config.yaml
n_kv_head: 4
rope_base: 1000000.0
rope_fraction: 1.0
init_std_qkv: 0.0193
init_std_up: 0.0193
beta1: 0.95
grad_clip: 0.5
schedule: "cos"
Each number is 500 + 25 x the weight over its row's rms, rounded and kept within 0 to 999. Layers, rows and columns count from 0. Numbers have three digits each. The size before them is the row's rms in percent of the matrix's.

# layer 8 MLP up, 384x256, rms 0.0793, rows 248-319, columns 0-63
109:527485478520491518507499578486462517497470470514522528496558515553501502505499465523521549495525501508505492536504510543452472530560487527511489478511501501491506491470517512496494463468481465
093:519512489509550477459488528512493462498504453508508507541509500509505536517468523517524511477469498459491515469499504516530471462512477539529503508510502509538524493516484527461475509497520495
097:513478449533549479501487497500511538493490545512492512492479513536490524463494506501472519494506394441530477483486524489497485483500523456490540543478493526483456519469491484508514523518492477
094:513492469449525473475519517541461503518548484492490489491508518500508462462529510507513481486510481448476535528491505468499451425501495520513485482491491468518495483458499541506502529509499504
094:478507496528502518493490481462482586551483516493529510494532521506465514518511508481521515519527502543519472492495504528498515531514518523521456551530501511509523522478533463496547479464514514
101:460517485517481512505467482520525482431490507498517493485485478480497505480491519475498467517495462472488510479480512484488504529482506499492492503484516507505521519488439553474514491527481499
107:481518509500506491481493390501495455539514526531503481509536502473482486555490457513508495502510511535513514476495492493509504513493434507480497540507478498520478475468520551475538498511497481
104:510487505487464469499490467477561517513438484497457505456506528494509491487511508509521461519496569503467475510501481499528520563502495523553505501508484498537523540522478501505477485454527514
106:527512473488486499479465496527484495461505480502489448479514510508530544495489489523466470510527503489481487495496507479454502480483504491538515476516504505496517515475483496520507512489526534
099:491485552548531519458500458465475503503531512451517448504523516521536489494465536514493504496492498526506502496491496494495511492534488509499495537513463522487487479450513468456515541552459506
092:506534488512510524512499512508529479460526479507481488462485492479476481466460526493466520477472492530525479504524549460476520483517493481500532531531475533489539513484494523486470494445506510
097:470458495487502473531511506502481498490481489513482494513527567473473494516467532533533451520510478525490473551486482512477479500516521497568533498507493488507514482500491491490525519498519477
114:492527509476470473533522498502507478464502501496514541510483486505457510489490502537502567463518460484502514525546541501498477493519518481511477482473456486527494506532517477486517499493478496
108:503530500503498514456497475488500475500503541522514494497503511489500515567497440508482530529517460464500512482520542554500468494530486461519483535496488513505489504542525458484500543563486500
096:520492481498497503506468504456498461491496506495506513447516517520575462482495516471529549489517505457486449497529525448483427489479485485489528482514528518494461486503464479474511499454513497
108:569517473475537523513496524512540518525482484493489497505472494474482430518466464509511472475517460488498472546539527447502501503500521469497455546468496502445471519511480502497521509493501524
108:512493498491493535531467454472507483503493508458495476470502519483456529493503537522543482485556501479518506484500527534470504508493478501498470495519505482467482490508470514520509504525508511
096:467515504494498521481566516502528534524522509509523499537493488498500525481489473506474544464489462470521479502447479501482496492537513478520478483514537475513538495434502499489561508532495561
100:498509467514467481495484482517477458524473514485486480493468507492480475491462498505480473478513471504494507508506521459510515516536492487518489503523462491512494469550528553521473507494512468
085:503482478489460498502470478474491498510441506506499507481507527468462478538452513505507486506492453520443517500512517508528555491500512446486511483497473512532451492506491502533508493502523556
097:525510531521503523474516439488503520488507445491501473521504465498456507491476457507474504489496486510464482522473540526549538496482524520483479472469531478500587510503482484526464486490525460
093:525521499496497495523519459517485487526533516461512494511461526526486499494494471539510474509490496531525490521522524511481515512498488524513508505509538516507516520505517453446518509520509456
115:482466510509436519514505558492489499450485522527516494506493530531515484520500465469487538480490466488450489484425505497477478511501477468488532506511500543509479518486475479498453499492492498
093:548530503486537484483492531494476457493497484472443473572566520525497476474483497497517474502512491498443467497460493437530499506513525521484495504508493500495469481520502490509520528503525469
103:528517492525501454510517491514538512494508471536510508527467462483504523488500516489491481525483470452522532509478485513492515499507518523525522507552497514509436481529543452509488444467484449
096:493526523528528482480511479513528505517526465510571510471465491500534425525498502514496483492495444512474521517501542518544505494503510493516476517515528478496482496495498522506500469550474526
106:469493506509488499491523498508536553504468476540514498465481524527525531516546501500517528452519494474496463532518566486501512472513496479481495519499485512500504488493526498494458455537505501
106:510477479497538500489528481504516428497555516480499515561468476483489483479506477530488541504554488448490495502500519530497448477501467474508529451556518551498485503545466466511459524517542449
106:519489485550558508504526530508508468520488506438488540554517497507519534485487468501462480497475520510500497502524572470513490492524518546517496497508519474515502501478471489496497487499519496
096:575551506472450477495523516482521449482514505567455478505524474500479490498555512513474472503524498505484480505465505492507495494545473495506517461494472464481500490472494470484491423483524510
095:432535489441523536509494444501499528493461515487508474507475498492529440515529505481506501496460455507491539506501556520472508507481508485455485501521525506483499519485492547498507517555506569
097:512495485514551465503504522464500463495556521467518482475502512522497476486492486485536501489501490521499560508474531471527513465489469486514533536460487484498531458512471522487493484510523472
098:507446511504496476548542529493512463487485462508540493504448517501506458492521458503508476473483484542494465508471542499462522523451469519504498504476514485509486502506484475498500489478481493
102:482496480531475487481466492505535497489491494518467537465470510498530516476448523479496447483491494504490510498531482517531515486478441496461504495479549506490529465495507498488476452494494489
093:532505537519516510567471507465475507491489472504488526486541525489506513483443535488453492487490532537515479523469505512498492514488508513468475476424472462499514489472478506516491511523504503
095:489494518526482494457467491562518538560515492532544479528495526485464544486539511503529508502523446528507537495450520507511488523528517546500523535477501508525492478492477511512475520488495523
105:444470503499501523522518556511480474499507464454537466494552519477494569488475527489492446495464520512488512517538543492498503518539511493530478494527515494527516447518523493516467498512485530
103:526488441532500556491517459479489515482479501510496486502487468481463538515545547538515511498443512498520485482552474494493472475546497501551500488513492498526478461528504533468542557477456567
109:470523492543533505484481433480495515487492505486479492522474493492498506507530483523520519511478503468525520529509478538528514489529471462515500500524456485570525489514535459466498538472467531
097:497464515486518512490478537521487512500481492489494487502502483483509520504511497479470533501489539505480503526514502494486491472463513501490446490498524527522476538506517509498512485525499508
110:529549496485443522530499479483561482508567498497506524534492490502515486492520546541508503497479503466482498497482514496479465563501519472537498497446502501502531493512502488501460523542509470
101:497511475487449480513516504542497516521527505501510527485537484487490478497489500484537484529555486465464514510478452479490499547494538466530526517498495488531472502474510519513504484485467493
111:493474515483462504531526550513539472494500510487502521525490494530539484563492490474426504544513495467468509476516548517502484446485522545491470517472494535484474512519511522491500516499490529
104:505501492502491466493488472489481524526517479481470516489512519493493501525477506434529465528516507488481470515506468542475546524510533518446538474542492459481476506519520531498474513478484477
099:514488535516494467513456529487511531550515536530507525464516515489527528493496508519472501506497459517451517499548525478521529492550481558474517501492453478513504499477535480522536510519555501
095:493469477520531509440487470474559456481526468468512493452485493521514479464466491511497505496492481495466507515534464472487475531496500490493520486506450493496515529512477497519494478512533464
096:471522502504534507533538479513496520514525517529503533441469519514531531496443570498478512505481510518522482552488535540480497483498537484468513444497508491516492518558485504508485476485481511
106:490515509528487478495511538479529511468510517527512473514518491455503451471541493468496482492494482471496491524514472544515513494533461482472524488499530507480517501480523463528521510513503483
099:493467491529478488534492523500504454497475509497510521501494531521474519522503530526466501486514445573505500445496460498496566504549514494548531472486506506535526521514508530519533481495504463
097:546474524509495487522493519523483521481533478452492426506488508508482504498507485512526503519546506489505494467504524516477522495500453541492555516526505492507537512488491507485511519480470456
103:514514514490516490529480528513480491509473479467471513491539465501487504484483549529486474518504512506498482528490501450533464484484447447530497468503468495506516522483517546508511532516515518
103:522460487468496466485506500474514519477505492524491502500475572514493457541520462524493481514485518462488482501500545469472502494468532472454517521490481436515532483489524501520500508475482476
092:478537551530478493478509510472496485498509520478491515455485489496518545525471533488569513483501534531490511486508480522478506464509450540534507508478510492471481502482523517502513512442545460
100:458491509520542463538483492523477567483518515496530472498530518465494473523512493472492476489499479447500487494472560518509505512538479531516481472480534501502487569514532510544450517475500521
104:472526494556450497551472513451491495513467518462509480471532512496487515472539504482502517479497477486553540544525519503512500510512552500498535525472483535501491483457458521509470473470542521
100:483501494488483497455480483531482509538528532478529512528513515467462498458454477478483548529480486515501474515480526513493516539484536497492544546532496478487436515487466535487556509485509527
096:518514438469495505474505541511529497462491513500505483478505489495520483497542544477494497489534538461502529517520455505514535510541492501492510472566505510475514495492455499503434475483471493
099:476514511483491487493521482550527504493486543514486435538458495490467435526532506506479523516498544511502490541474506474545547527524479516483509495515457488457458479500459480524503522501509456
106:465537526505516477491500460518491507481495508514491503545514508478489523497497495473510518487462504479515468505548508503486468491489551505510487478530526498474495474515473493495478514448531483
094:479475489515507529457481489503527522540547510518496476538453520491508499505505523520473461476497491478509488496507526527469523456517532457514521523454525480476523539533491489499511489484469491
100:507503495449516518547510467518515455529492499507519486522452489536489485475460547517454525476471478471508527506507522513526525532489507505526525496505467476522500505526500529501456504501500522
091:513493463502512490510503509522461546502485501531514521527495496418526497498519529526466474485468489463510499461509546523511449494517479531472480457505472462524523521482513509541523470536468543
113:454514509498483495471476494518535491451503516534498475461545513541506489479476486480454461499538535506510535493518510434461474478502496546486464499477530496510475538515489503515518501478495449
104:549519447530510528514505548541509509511494514506476478487510525506499483508511520487453501499493503476494524507492505449522475530488498478513480495510531516541458472519565474516528508475506563
096:497516518463513480524540520502464514456491539487517502497499509512533549494511541494442488540524484524502495498527493501529468498500478501476484455470546518502477547539486489505480530488472532
092:521508500510462488495480487486487488464472499493510510489498513495493541482482500490510515467494543493489542481464457491483487507486478464472479545503514492462509522481491541509544490491553497
098:502548471486504453533553447552503505520532525540576494503488499486490506481472493506497477482497520481495467533481485520501502535526506514475536498504457474508508480506453508476522481505499440
100:538456467493523502528474526494518501535478508496491492513459484497508464518501514494488463488506473490489505484500503481462490486522494511515500477535535489470469466465485524452500505498456509
100:526527516492508509528503495511503463529518535540493483509479497507482507525493494529441505500484516506541457469489519499465500500524548488480527546532497451509479485501513552506552485484524489
101:542466499515465473539489499497526468475513528510561477508522516519529517496511463549507485487516500493505464540493482530485485494500468459532526474490501478546501503503475516489510522505494530
097:517468467443513512494490512534500481476487483483499464459484451476480523550445508496491505490525487544525475527501483486546530483527475501509509488516500543500521487497489498525527555518512518
095:481480473497519516503494500508486544493533520516482524497503521521512493520432483500526520539494484514444498477449517501475523474483491508502473524502510507466522461453489481517485488556481478
# layer 8 MLP down (transposed), 384x256, rms 0.0765, rows 248-318, columns 0-63
106:502499529473510434484490495474428474495490480506507544509506496548513528521542508516483504507497495516510528488544545489487509504493514528493502481513536499492528509494495531460533515484481488
094:398478464546484505506510474488465501506449489499516486487495506513499510506512475496502486501530529505492507544523466490509516488508451478472487540490523474466482484476519472505502504501534544
101:486502570497516458472472487508502480497527514499501533520479500493495510487471453549537503517483461509546500558533514477515506484527493494544533502505562516519484483527467523513514515527506505
103:473537489480511523472494532559478508492502488472506489514495503488528489514466525518516527472488505496536472499532503506510477468498460528489489499504504447518484504460469476504475514488514515
094:537473527503508481488521499495486502497548500491520502521473487496517524528463520528482530458468449482510505484455463471515489499493512508526445474487512490518529466468484494464503561516529510
098:500514458473484512508515484520494528465498505490459508506492448477535530498543502469509489556472444491533478524502500547505469496489496478470521543508512494484480464496488509523480514549515475
106:488549488508520475495493465525463489469453523522510472499507530506482491460524482483496488483504548491493476477519458540463501502501487514492514464504484499472504514531507425496510444541505569
102:505511501516533508487479481531531521465509495519523517518499521492483495478467519510496494489562478487512492520481467468522481511463527476483502484526473537514500500517480495519465523490494533
105:441489471486557511505466478485464503509538453498499465492484488469511526464484521458480541534534452447479516507491446482502497524480539502494528511493479507485552490535512508485513464479512450
099:437459463489496507496503513468481533524520526512498482488493499554487512507520548508509521468511506501498514488527551471525495548490507520471491488508490490500531502488480486502516508496509509
097:511506503502501525493489475509515482519527512547493537517480498528506487493499524506503553495467500528454517493466499509508488529456496489527519486456516519479494426518530512535517486490547534
102:499516529481534541517462514486496520460454516450541462484463460472519506525500488493510476495485517519507459505484530490504492479525500504537485498481472509485485484507489505535530502528456466
105:512494512499461491498447456471517471471506506509464512529496457516454514560500472461512484501476461524499526463519525523485525542495516517521484521482493465475505487476501489490506509488523482
103:498506456519523468459487505521484503524527540476503475473506470497477509496511563488531524499498474517539477481510465496512480486496518530502497522515506518454518530493502542446477499504518476
105:468473457488507510512536512511493493481480509523468481479531480488483497496535527479465493485474525462459501496502526512512492497504499528510459484484501532459453493474478506534503478484478495
103:556523480484469504531525471487506534504500529456496468497479546543493472478527509484494544491476501493522494423469501527491486507501504515452511489561474505492486437527496491467464525519531496
106:478551530543538498511466504535506513500474486504474494456465489482469483519529472484516519495444495526517458431471517480505525482531506485550455515511546516505470508504507517501526468486523528
098:521517507497517481488491500503455498525463484435526510483514507541511519522470491504513467459546487500488495518473471522544497491536418504493517444478500503522482474526531498485527535489448468
106:527511549549470538491479530507542508523495512467487483499472473472504485509515518522472477535484450482487505520485495479521554476492526486530504496545479501495555494495516472511533480502481522
090:554533489486476488488475538520485460538461552542490494534516494528478497483506531460476503515537507471499489483509523488511508543527496477510497496510524528484455491555506515512484513476536536
092:555531479458504495501487541471514480499500482550491541491528488510470508522538500481454476492473486505510501482467496527485471492503503463477460492440499504497503471507525484483489537469528488
097:491485523510475503478488496463518471514487539524481545503524512497497512500459475493505576500518501530513521496520526519449525487487469537469477492497474484506523486494479496491491471463487536
107:496495504467442517551509514498536504476522486461503491479496521444562527501451494473548497481496466463528506503496462501500472538459552506551524479470531551501478512496488501492465482492492475
094:471475515480515516472513459506514504468492527521506518507511518475553471510454497519525524485484555503501503482497498487456451529479494506569498490464506506482453531492543524526533490509444500
097:482487517468541456521499497509489503518504509461521537505494519475489514487505502470506504510493503477463515506546523540502535507550473524506477525535521552492515468534506498487479477510472551
097:499497444495504490488479555523489480478513504494466486542465502482487540469445512517503478562456536514528520506486548505455514526536524476470506511513490529506506512498475522511520567502511488
106:502504495524459506489519524494485508438537490441514518513498508481515489479495511477521431534510487481548479539485433510457516546546506513503527500512531472466479479516529495488488508538485511
095:561516506470507471511504491476463468502509509474476521510517557449490524535489509459524481482502513490503487494472511508480461520459497518488461498490506501478507486550522537461533478502495445
107:472510497479514496495474546521537489505509456518483518444496481541526489536469467518522512507455478498492512520527486504511505480488479497528513479542454536515468483480475519485499474535477520
098:527554470506501489514502532501507527501520499513501561467521517490472533466474518516472475471510470477504479507517490512519548461545514536534576512500547495509484523531550465479484520518512512
097:452492543480503526548484502471498518473515469476514489517525537481520482558440463501513514479510460486465501492523496491486454501512443532493480514450516487531510518479496531505530476494482494
098:511510518459504489473471496485498484476507468512447511482511542490495506522521535483504540491522479547527482513465504515484557497495499486507508504429464512475461533545503519535552464498483497
098:504522475484452507510486514512455532513523512487503508562487518458459569480494530449460499486460512513523481489506501520478526484489449486444525521543485445459469553511491487541493469519531501
101:479520543494455504488485514500496522515454522474524498535474498461489500483521495476519509527475483474515496521512508475490473498499491516477496468508490519502516498489500480531540517510480468
099:541465476539501484461503474484495474507486475491531498511518477542495534486516432498495541457509564532489484505484522495486482521472537482500473554475487521530502464507476469501529495506485526
099:522486552500540511461502503522457482502510500522498489507518496494493501517485517463524514457521472508524516521452510523501468511481524492519523523486482526538421524521502472490474489574446556
106:518524499536473487461481515490467468457489511472489474514546483491543478480488553473507526471500463463534480519535481528484508521532525493476492481527453501465494526483501453500486525499473522
099:477495443514536549544497549468467513487518498476550512536486483498501489474471486506484513509479503497456463522494463548503463512527502517470492467472507523516497507537507517484462519488506511
103:520512467487481469518478506504476490478498499494435466500494540553542494451498496532487524492484505506492495459501526477482494499514462532488481516496474501525472504505479519534503571514539502
097:482532506484513455473487495533486484585516499525479534518503467469464466519514487487499504534494513501488487479470541530544504514500530501509502454505496487501480549515437539514539512505536531
109:526515452493508468472488519512546542524513514481460491494474470506469485487497499501534523500487445546523483503530497480511473513556495513479486572437523503500487503486462488510542518488523507
104:545481535522492513477494491484486515495528499525493508472525536453501461480517472548508514548473488479572481493491499490508523516470527504548532466566499452480489548472530537497467523534467513
104:494508476488465505518546495499526525448506547515489516429493505539478462478543482486490489494515532511512487514488538476486440477509508484508483477521495522531507441501490505469522549485535543
100:510471494501486492515495479494476504486478536512500527527506501489482551462489515541574488493527516493513515488475525519520504476539489495491511481519486475533524507518501494507486502447498461
096:533512534468504519484493510510475528501526501442469518532527495507466484523459498515510518506511525484510507474544550459491494497496504474508497490499507524522507510502510507532518461505462505
099:497462539516458495500462478489506513478487483501515497512489515508476480512521506512515520477547449523532459478492482504506480548501525528529502468550437524475530449506516473484535514521485487
093:503469488468486514521452540487517493517539490499510508493498513476556500483521455439514410478521509498539527471517513509509529512509531507499538514471511478480504487535499523498526456513519499
098:512487530480468493544507456503507485511502510507525482503492562463508507461448515484518459498510506491493437509500482511465503464470468547500531469463482500471508549522519498500512480461515439
095:523525499510484506468431491480500482505502489514482472502460514485455538523491471522424484506468527480515488544491501497523469551475536524517537487509465484451496496512489503502548560490513481
098:473543515471512503515536528526500507458509519495526493515487490534520494568509520546489482531522503519462464521498468504512497525480440523471509522485533524505484514490440483505492480512534524
106:496477448488464488517524511453508510505524497482533482514486497463500471500523505484523488522508496536471486495535495519515523503502488508488485508481470508494508490525491521517504476547527466
105:482477528525480450470459487485545536446510522495515488529493499489535492491517502476488483516519498455506489516478507483485544507531464520493462506481500541520466494493448461517515514485514513
097:486500509481491478495463514494465507486515505497483467494456525511506530480496506528510443533472500501520522441444516482506466477506524514466508498536426508536476498526535501462463446506491458
102:511529524516527492525493511483477512488505502493515457512504474511480471487509475557503514539533509482485513504473476504519468468526474525470474512512516523501493488506490519483517509513477503
098:504436515535516496496536538525529511507514467479473493505516481547502511461483471556536521508482476458539487519535521498517521491495552491500537482504505535490507468493518522482518510467531476
102:483541487514491470540529512480487517512526495513521464496511496524506488478500527509479485505517495463528475498474491493501505494483499511519480552509499539493480490508479540515498504484524500
101:515496508496498478488490529469517502585497518497490475479481471501517494485468508496493491501504541499481472487516494485475506514498482535485514570539469478473506518507506438489458520418508524
102:457469488515485513515549518502508490460489424521529492512536518482521494488490489488466529473516502504487489470525472498517492469500485522453540470490513517516472497482522514480562500505475489
101:496452492490512510493525520483511492547449513456489521490472532508499522496503527500523508469532532506508471526518497468527504471485490487497483463517507524462479550518538492482493488533531504
099:512442528485464499517497506491539523487492519515488547509481486487522520515482490510442502483526449483458513540501549521491479509466499502500463522473478480499535495497511486481518532502508496
103:525501491510494477474489530468480456488528521505514501474515449545564511535460486485478532479515500515509526503528472477514494539485512522518503524454519517519492497490510490527508500418505493
096:508456496541499499465505487519493480491479500480474479489471523510502528508523482521495502496532491480535469502530473577498509524471581498488513490536499519474512488490497481491453498487533487
104:484506503513513496453486515509511496479475532536472471473446507522496518524474519468470507531495507525457516572514521498507519505492536534493459521501509542493502480461503504528499512554504530
098:487467536503488478524517499508480560506526480472437474503493487515511518529504527538507525513492503509451495509506475483497504522518492482493523535502461471521470519504557512477493460488504509
094:540544451470495516528518506513489498478493488518522511561450506516498490493512461515461560466530510495475477495463485500435519501507539510474474548492523517456509499476522507488529491489500522
094:511505455510463515485503495497498448491497522531473489484540500506538522478476478452508488500467548528521519481497501507484510483528500517521498509470481548442484496506515534516500534521507505
101:442495469458483524490513451486479520498506521508492521481501516457501500516476525483527475485503521461520488516508497495494489478489491500455552453501462501526449516542485463492541443499524527
102:519503543455498492488532480496468509500505518468463521462488516473521497529503483552515481488532475538488509483482474496475500521466507529519459515532459497503520515464529504451513525509513472
099:477514507475554437532515506453499514484519478501503515478489537536505487477510504483441490523530455468514489507506472491490487487507453496469486446478547467477505576526510488473498506493519495
103:471466477530515508462440557514519483498510465486496540475495532494523478463531535482513480527526472518466510515487473514499504518516503525499471559497471512502496503488475553542466500482492484
100:491492469470473471509465532513503505518511463482533545470464521479520491527517468510497505516505488487504510541500486466506492478489498489492521524509503539522484484531481478486516502497519533
# layer 8 MLP gate, 384x256, rms 0.0814, rows 249-319, columns 0-63
093:492522468506495477504473479502510523523484546500516470460497534504491466522501467489512484489495560512546472507527451451484485505527499518502507477508476479465505496481490472504523483503459548
098:476502520522492510481476453512495524460471564486524515561489462500488485544505499412511489492483485491502520495504489506514580559478463500499495516513527488485502478514555493525486489491520494
095:514514497457473488463463494518484424487504522489464471487471510501500451470498547507488469489528560508489529512513541488469496482493520525494452461517495499484446472480509498500502519498505499
096:529536560499474512537502519494513492449479460518466477539517515510475504541531502500459503494504489523526499468499520488512504515505500531441531514487485472477556505518508529510482513511475464
104:523473534519489517501545476497490460529489499520494521472498512484502538475462516504521497499500478504543496458495497523477522510490453479487438499497522519506509515551522528453485465462470487
107:487508510462489525506488474511518481506508553510494487508543502525486510510538497555465498535497530519472532490540492526498500527515525501484513467504528480496518504461491536482509539488518523
102:517506522465476477533495527515495481524521523481482506488453517532525483514487502526474508502480511446487493473513530498453477536481487502507464492475488532505525511522525526509508492508511471
108:532533506530458487472507511510519510483498504484488533459496564517496490463500508472492503493492559463474532509486522532522510508496525508486503539537504490507527527541506520503487528506459507
100:488481447490499500476508523467507515494491473501508554475523553506515523518544506474532539490460510537496505498495478478473501489507496478475461522492505500492528506510483534505504487463521457
097:517472493534426488496522496500504513515499477481485493446506500528523508488533484558510451458509501481492496478514468459476481492514504558537498528459541507547403553498495516483473475540497515
102:507465492502503506461501534480513524500504484512517516494480473496505541494568507466486527517525502494504478500529476463507543507462504493511526502508490528511524482497503518477503500543467522
112:500464466523474453517447500546534517488488490487493523490543519511500482469535472531462527549490502506525493488517527524539494483513493491476543521449482500497494482467510494522491493475479515
106:510514503512453507479471504444454513510549497516477473504527535501480528523534527509466490506500470501476472466492523521478512446508541514470473519512507474495492461503505510463485510506483529
091:539449474479544471539479512509514509508517488476499498495454504443459490463529487545506501504475482522474483512462474519489537500503539564521478477501472546490457517504489469494513466487497508
106:491507471502490514469516507513463514470470496485533511482536495574529528494537515507475547467529513536508509479486502457528471465480486480508532478512513468492511533459501518501525511507457496
105:465531501523462488510475515478507480459524532504480485505471512446502494511483479502501482535524530485535517460480494478505494495495513493444517513508482511502515496510509497540476528486481454
099:486492528512499481522525523510447498512535444491488485493539460473473508499502489444454471514501505508526498508501490527517467511525442486517524507501493463519495517492536507478500522501457500
099:483483474524504540503476493499568508492543526481504532495470518495476510502504463492522490506489528502499484508489482497468507488477510519523502533565492506472500542507510521441515453494445533
092:479500465482439549485498471523504488503509500504509519511490524500448465504494464479532474460510496489451499498500514542520482478502489463479463497455506509502457488498465542523467537475483531
095:475529525487488543476494469519497467494526475473490502558506467488471512477481459504468494525527533485497486518489520509544519492528529498484517488505476481477529527509461496480478507522476509
092:470536487483494525558486509459458510539476492478468517508506461483504475508506528501507507459488527527511491451491477515556489517523487534457511565550539524494504481536501477474452506537460528
113:482538489464488490510456509555456565481530492463492478502498549454465482478517515526469493488504515481531521499526514466474541492531464522487496493529530485500489529490511509454496482534516534
097:503482518520491541522477504484518569515487505537519493518507475496510491483524472497481494506505482504521511470492494516471505500503495483538505467461468524516582549492464479482473483439515524
106:487510484545487488535516495518498489476481527496508516510481528551554494528470466484539518537479487542555540529501467517495525483534491488500509549533505540493520493518496499489512452468528501
102:501518540454501509525521487498496500510498496514558464489485517508483463486502543525482515457518474494468526506479496519510497495502511515477500469500459505478488499497528515507505474495514512
092:469559523433469503510479534516513502520522476504495517475525518514478480508484489518545501442441495549472506483474492496444470489493490519513450489529523502540526505506499525478487501495465507
105:507509520463508444508544490575509519478486485548518488529473502513522483483509489523494519486507497526510509494484504491520503518493485512516548508476535517535499487522500476527449550505479497
107:493471455477509520496487439532513475522514500512513504525532495452494460483491478529490464511536549543538514486534507537503489519508530505490457501505515535467505486468454490466452511525538501
095:463520502455481499507450510529501493508492498487518514510477522481556474468454495501495489471506512495501516494482543515533497528483502510482491506518477500542498512497513531511471533463480487
107:517503512526462485482501531530465480490492470487495505454517476500529521499505523512509491483478443506472473504469472529482480521519452502497501534501519512484479525484458555514527481552515484
093:491507519479539479511514516450561490498497504529514503524499477463481499540497510482479465479502520454518509510498518517500510509480497472521482484472508496517461548544540531504533442494500502
098:545514524464519541505520507510491485498507451471453494486476509496506489524553483440483462496507484518522487489511512567514509504451496505513513470513500456487502470475505525483530472507482544
102:448485545518490523541495489513498535504478524530498551496533472514493512506491518504531510483511502471531543523501466512527470497480498518516500560492490543472523534527436493469516493486500493
098:478527516525457477489503517503492503464518512501518509483499525486524464478496504511472483500508498502519518494481504518496476462527505469459482482516527481503490544520490450483432502541496500
102:464540494534497462522497506485518507458446504473490502528490489535500514533577486500498498458465483529478491545507547501516497534500494492512458516476459488507566543451480543487517508536515472
094:503531452499514501505486524533494485490525451545501544484526490493481507462467526511478479495483511532499555490519502512469486515513483565501459509522461488523542517491483460506521478545495509
105:459492507571532518540439540481504488573498487509481527482478496501473492524506516496490506484488470531505488488535474485509515489541475497505472536479505533528481461516504529532486480489517496
110:468575494500516527528472503519481538525495526528519521519507490528477494547511455512496494497525520492463494476483502490450476474505511508489493519489518546512495532503496541557465493496474517
096:489504530486452490444445476500485492491460494508494490522544504520489471530488442474498481488503554491439517513477488525554508485520521524506511465492524502481498514506547478518502516553498456
106:513513474479488498472513543516529478518523498465487536503458461488477563434511520512514488528486473522533496476520480499532477541510509494512448534476508479480515469464480503499506539460484506
100:456473530542523547498541499490522484496507469562519504511494513467502498493485448531493509492492534481501526478525528544479492456519491463517487503519485514506496502492542494480469471525496519
103:495484496469452515503492501519514535473494497515454546478512544501505479501540483514536500506522498506522517504543539500507474481512521501528467521525541493510518492466465471508515500558489493
106:440508506507506504476515494520500492525521532492515508504471531478466492553506497558492499514473491521505504498508443487560461532484498543544500463518530490552535518486470496523517517495503495
106:468504479482467511532464511522458520470500497518472504485515560487540472529495482471458513498507458507498542504506536482530502500504496545486526494454507496544521467432516541519498497525458486
099:458475497519505542535554466474423475507492501536501449523471520482498490509509491552508479533456532537508515505514507562463463522483447502525520490478512468483517508515481490494500486497467498
092:503518511496492432517483458507471496506540516487455505503456536556542474480464451490494553535503493511501506496504506468530484538519485517504527521483526470539451494504542503459515481506487530
109:531498504516505481472512462466492491528482503459489474502489540491514452523495466537524493503522562493495489508476519529504433469532475452521536524461514498500498519529493459523489496533503511
103:498518498479513478504486485478530468488517464509441533488511483544449468473513487498495506462491469510492550508507484476522450560513499500543521519488496443543484528497498478525525473490476463
103:455486509506500489509538533515463496487517490530528530478546501558512501522516479505484519473559482500491523476496499469460472549487481523483496482513481431539465489490510508490489470567493466
106:540462485529501476489504486496482499511464515467456558496451531486499517560512481503491510484532495489482455498482473464499530519486507490521548480521526485501469527460464511470476512505511513
096:509487495494516490531531474477510507485490484519552501525493506525436503485481503508511512521523535488553525491506485506528529516503447532514495473483483486474520489502504499500524532526506499
102:513509530508490491515440519481485479513495526514472478489485524493486474464452493491486478496495520545497521515485464494505460471495491528487469522513489537535538504535515507504510498482475462
097:527500519506523531512491485510513545503531509495498508507536524522459508488444443500518468513529515494473504459518510454479526432520466499471483508491535490508500504500527495467521494501461507
105:487492497487535467517537519516486497508500523525500517464459495473480490489494479455542507473423531472540523507469513521518469507482485483539483477488508469505505476492483506525531493511518460
095:496507505506544472507503532515515418497482493484505487493509511452473495532507532520498540470544470487473476486482513456491519498511486525512470476534486497530476457457499518482524498526518508
098:482512554511463491489510483495490517479485500501512486471543498492485496532499461499522493525493477549502505460468492507492500475542529469528544507488515506534507481475524498502535488499526505
096:503533494469451502537508508514518491457504482529477488465463503490522497520455505462474498490546511504486505491511461513429491482518500477483497483490518480486511518458440514495530503500525487
100:485492507492504507473503507487535552489520480513522469493523508497432473502470489453459517521529498538456556524469527520460553524535475482506534510514424490510498478502473488495479467479534498
091:523539491522492519490497491508497454452520502511501511534527502466467502511516505521521505508489492544521508476547474485515517514480456517527489492486489475514474499519522494516482519489504506
100:475481506516497472479490515500489515502491505517518501515512524502518483541506497465506506499488569477500479485469519486481500499509502499487486497486517445476463484504518474508486519502514503
103:502555523449496516535535492480487475505452513522488504485540510520514457488512512484524511464511548496439503484500529477512487483483492522489501527493478468458524494462515493491521497468531533
106:500494526503518529489498544515495499462482497503488512496510494511482534535472486499510523505498514523552525528493479443477458471533553581482529472517519481526490529494473476521503473503465493
101:465444503502520455500528516528504506498501525517527515527490511530515522479459494484487500494517529499500521489442521511507517490466545521503500485516489469502550525507470503495541498502464483
098:488510563502486459529479506499449479486508512528516474547497531494526496478495548506469473539481489525475487490479474510528462509485509467455494455466532480508503475474534523511512525482503461
089:493528508538482509501444538430488566467449505532504524511510507493524526498476520454477505509441505490466526519526467496488517472499540486530467493477499503461499547464488505494538509513505523
100:495520477467507512530486504523497513499493518484502472502482490436487495522496500458528533478516470499518501489492518480480475527508497493511469541518480492507519481546489496480472509503486471
100:473530500469433477480476519515463488494500471478474499544531533450450472520456517511477513480462517508465505576510504531497550506497494522493535519482484505474501504488518482526520486520530511
097:539457519490486463516521491492513467463479473551500464545506483534519515488523488520526539484524528521489502502453471516484509523544508515492498485534466497531509501539533507502523510493526466
105:522451542515449463532424469524515502492481531512505511452457499471542493497469525547478453473481501477511485474499537522514524488525532487482512487528486503522510491506513479525515500488523475
099:509512454530498500507509468479473487475494506459510504528460513474457442526537528453487496478516459482533526470489484470478475517505458480486493493505490493525478457481480477488496520492491506
096:533484484508486484543468508484509517495501509494536492525485476512519534495526505510480480519503522492465461502474496480546455512516487481515499483477485543516470512520491531491498507478478483